Part of a small language model's weights.
Size: 14 layers, width 224, 4 heads of 64 (1 for keys and values).
Each number is 128 + 24 x the weight over its row's rms, rounded and kept within 0 to 255. Layers, rows and columns count from 0. Numbers have three digits each. The size before them is the row's rms in percent of the matrix's.

# down: layer 9 MLP down (transposed), 896x224, rms 0.183, rows 221-257, columns 192-223
# up: layer 9 MLP up, 896x224, rms 0.194, rows 222-257, columns 192-223
down221 090:139094102126070151140143179128129169115124134159146108105124160145131170111147170189114117097147
up222 112:165132104173110102130133127143152122114068103128145115152135128110126101148127132165113133117167
down222 108:141190083104109127122151142129135099137098068141124107154127156138134122144110113127111065132148
up223 098:079134109095093110108196147158077135150109115121146104089161096160154087119104088099169107091126
down223 092:152155114121155146132112154130082155142162143121114130162139121092151130119121164137154156155143
up224 104:151101077114113164138149138117115177135148094157111157075103119129113108063104204125142167092128
down224 102:123170126102135143100149136164094138145145135093114135136122152118100101077142140110141132129128
up225 099:134116118156106141128158142074148163088128180101127152117095159120103153116149115128109084130114
down225 097:124126134152140124142128088099110117133082145129159087178130159107122124139140137140112161107118
up226 091:144123129112125125100091156114150151108073125109116148150146118144122073089145110142143137152161
down226 088:105113109186147123190125166133124124133128158123121112138144084139159104129149133133110125139123
up227 090:132109106112135130143149144126128124091116127125135150151097135185076119167134164120136128116161
down227 091:119128159167111126133144109165140163146170128143151141126117128123158112094135149124089077149108
up228 100:151110147107137144092166169150130127118126157112145145154150114127089128175143110127137126086134
down228 106:129119137160118143115187128095129128114099116117115167101171148114084134097152171089115150128118
up229 094:096131090135140113110134153156131138117132128121110099181128090137138127119105118149108140140141
down229 096:101119121125127172106124154163079100136146104147161137128137112139162108155115137117132176116162
up230 093:166126142104114128116112131119164085107121134162143130124165134102156160164154121142155170142165
down230 103:174138146137099118127102091120117128128109167125143089124123152132125081159130141142074103107135
up231 098:114116110130083124130142133168103140073114097148144102127139160091142123125130134162126103126112
down231 108:143131074134132115174094156103130160142125123115117085151091195103096124138092117138122128084137
up232 100:138095122127125140139136190151097110138119104121139094114128091103107133103150127099117114146113
down232 103:142120086132159134176127130127176133118169155117156163045168103135113157123132143156153094147137
up233 090:132155099135122120164110113137136111101116123141104118131135156125129105096081127105112160145099
down233 092:134145128154147101120150124139136156122137118100157148112130154081132134116144175132111134088127
up234 099:141115155135143165167148137118114163141150136106145138152130123131142133169130133119114114137103
down234 103:081097143170137139125137144148149130110163117184117087111120134167142136149140109121134076163117
up235 100:147129147141125151121164123120162132152154123106149103159136113127142111137186079099133108112154
down235 104:084123107143121059145143151094122129123108115098100140105122123131125095153134137122133115072156
up236 103:128156106159131071130138089140105133135128140131145148081102111157134119100104159149139137139110
down236 101:095140110137122158112143162161136124092087090109114151137132143136128093109111133174130140145119
up237 103:096114108107075109165128141113123113076093110110094149140116133149129115177122130152174133131119
down237 090:158136081150124134133161115118111089125113100082165084160114133131121169114153127143124153110101
up238 102:138115141105122132152131128130168144101125122131108146139094135118106132083119133128115140118138
down238 096:125134131090110147110120126137090119112123111135157118123136108141101090109115129114134130109119
up239 097:167123154136116147076138137126096112136114130135135182137113112133137093132157114099145140131148
down239 093:131160181135127117182158123111137147125111105124138146196118127115119142195125112094094134129128
up240 099:165152115168093115166153169107160155074163096172118111127131113107094103155140181144113120141135
down240 091:094137134149150100106131147118092170172124175139116092099089151108130125107168116126136157188130
up241 096:152103105118111077122122108117141154130140162150134156144157078141128124112119135132129133126166
down241 097:126136171107161201158094143109138101143112167120137106166136152151133104143103158141146124155174
up242 097:155106139126118160148104124134133141155112127175101128079132128139120150111127120138083117126102
down242 092:134120128098124160164152107150135088135112149110155123105120118071153150149119137112157131114129
up243 101:145097112118085186143118129123118087143139077137107153162107088126142115113177116169181114162069
down243 101:114121175129109116096167122139168121118096082146169182146147123132098122192121149114143135127108
up244 107:096146152155127098148170106120134136098084135157143098107119157143131133132104147142191082145142
down244 095:139102123126120122089096157114123101120132096129118117117142095140188120134115134137129142146148
up245 094:133147116125118097129141133162152091106145122129109186138140149119135157146101042119096094139161
down245 097:103150132098097139155144108122132137133111149155084157141145127093109102137141167103131107128142
up246 098:090136152141115105144145120135162164090161158112173140167168096099139105135148114107086115110132
down246 110:153150109133121108137163093121127154145124150108124095127140160115169116178093102150147147152118
up247 103:124174134127191118115142167156142102147151149096125100153159123118139104127092122131120098154121
down247 112:118160151158108109119123130102106129167109149181165164135117149144169157075129158130153112101126
up248 099:153135176144107130158115112114148126097129079138143101119160140133108122139144148134131143096160
down248 089:135142083147140092133076134174118151150136118132119129108123125145151111127128116144119150125138
up249 102:087109135140126095126171092124129120133119150138159140125129115115123106097149099140127120134147
down249 101:151111169146117195155104139144165114167117116134145183135124123126104105108120122145194114092117
up250 105:169076211100124130109161117153123148082141119147134105112167083121157165099162130108136127145124
down250 109:134164107074108141127138165128136097124104129126150105163135138116144106078185142128161124149070
up251 094:144111089123159154077207142112141116086149140125118127130140102125153097136134079116125139122148
down251 094:123126151142132157123122121108159125134153139172116195078151077133098142094149126108143134153097
up252 097:139140155112113123104127109126168131094107099168111119124158149157122143106119105138145125124160
down252 092:121146067111069107129143130151107103126091140094182116126116101161094148110087122118102119138112
up253 097:176123098098129133135168135106120141129104126131118140115169076164151130122113107141134130146155
down253 089:137132165167115138143143083098126149120156160135104136077121101108131177169142139108117132098121
up254 100:109143128110173133120123125142126177134106147128137150132122109199117148103144160113148099146112
down254 104:186116124123115138153111121144109120104161178110111128132143151142164087115123131158085108119091
up255 095:101090134137048126115132115122140133096126111139105141074141119144128099165114130151129092081118
down255 089:137146138147126140094108129112126094112140190099143129094139115141111182168137153116149148152131
up256 098:168123101119133162126146149148148130138126138119122107137107143129119113091123120154154121140105
down256 096:098127154130102185143122134114133178128119094119127140122095141130152182141109114099084113140177
up257 137:112121146099116173119119166118143153108136129195139128152112126118113125158133136147128103157136
down257 128:096086130110125148122101153135103113119119142132141173144107117130115101117094122123073111174077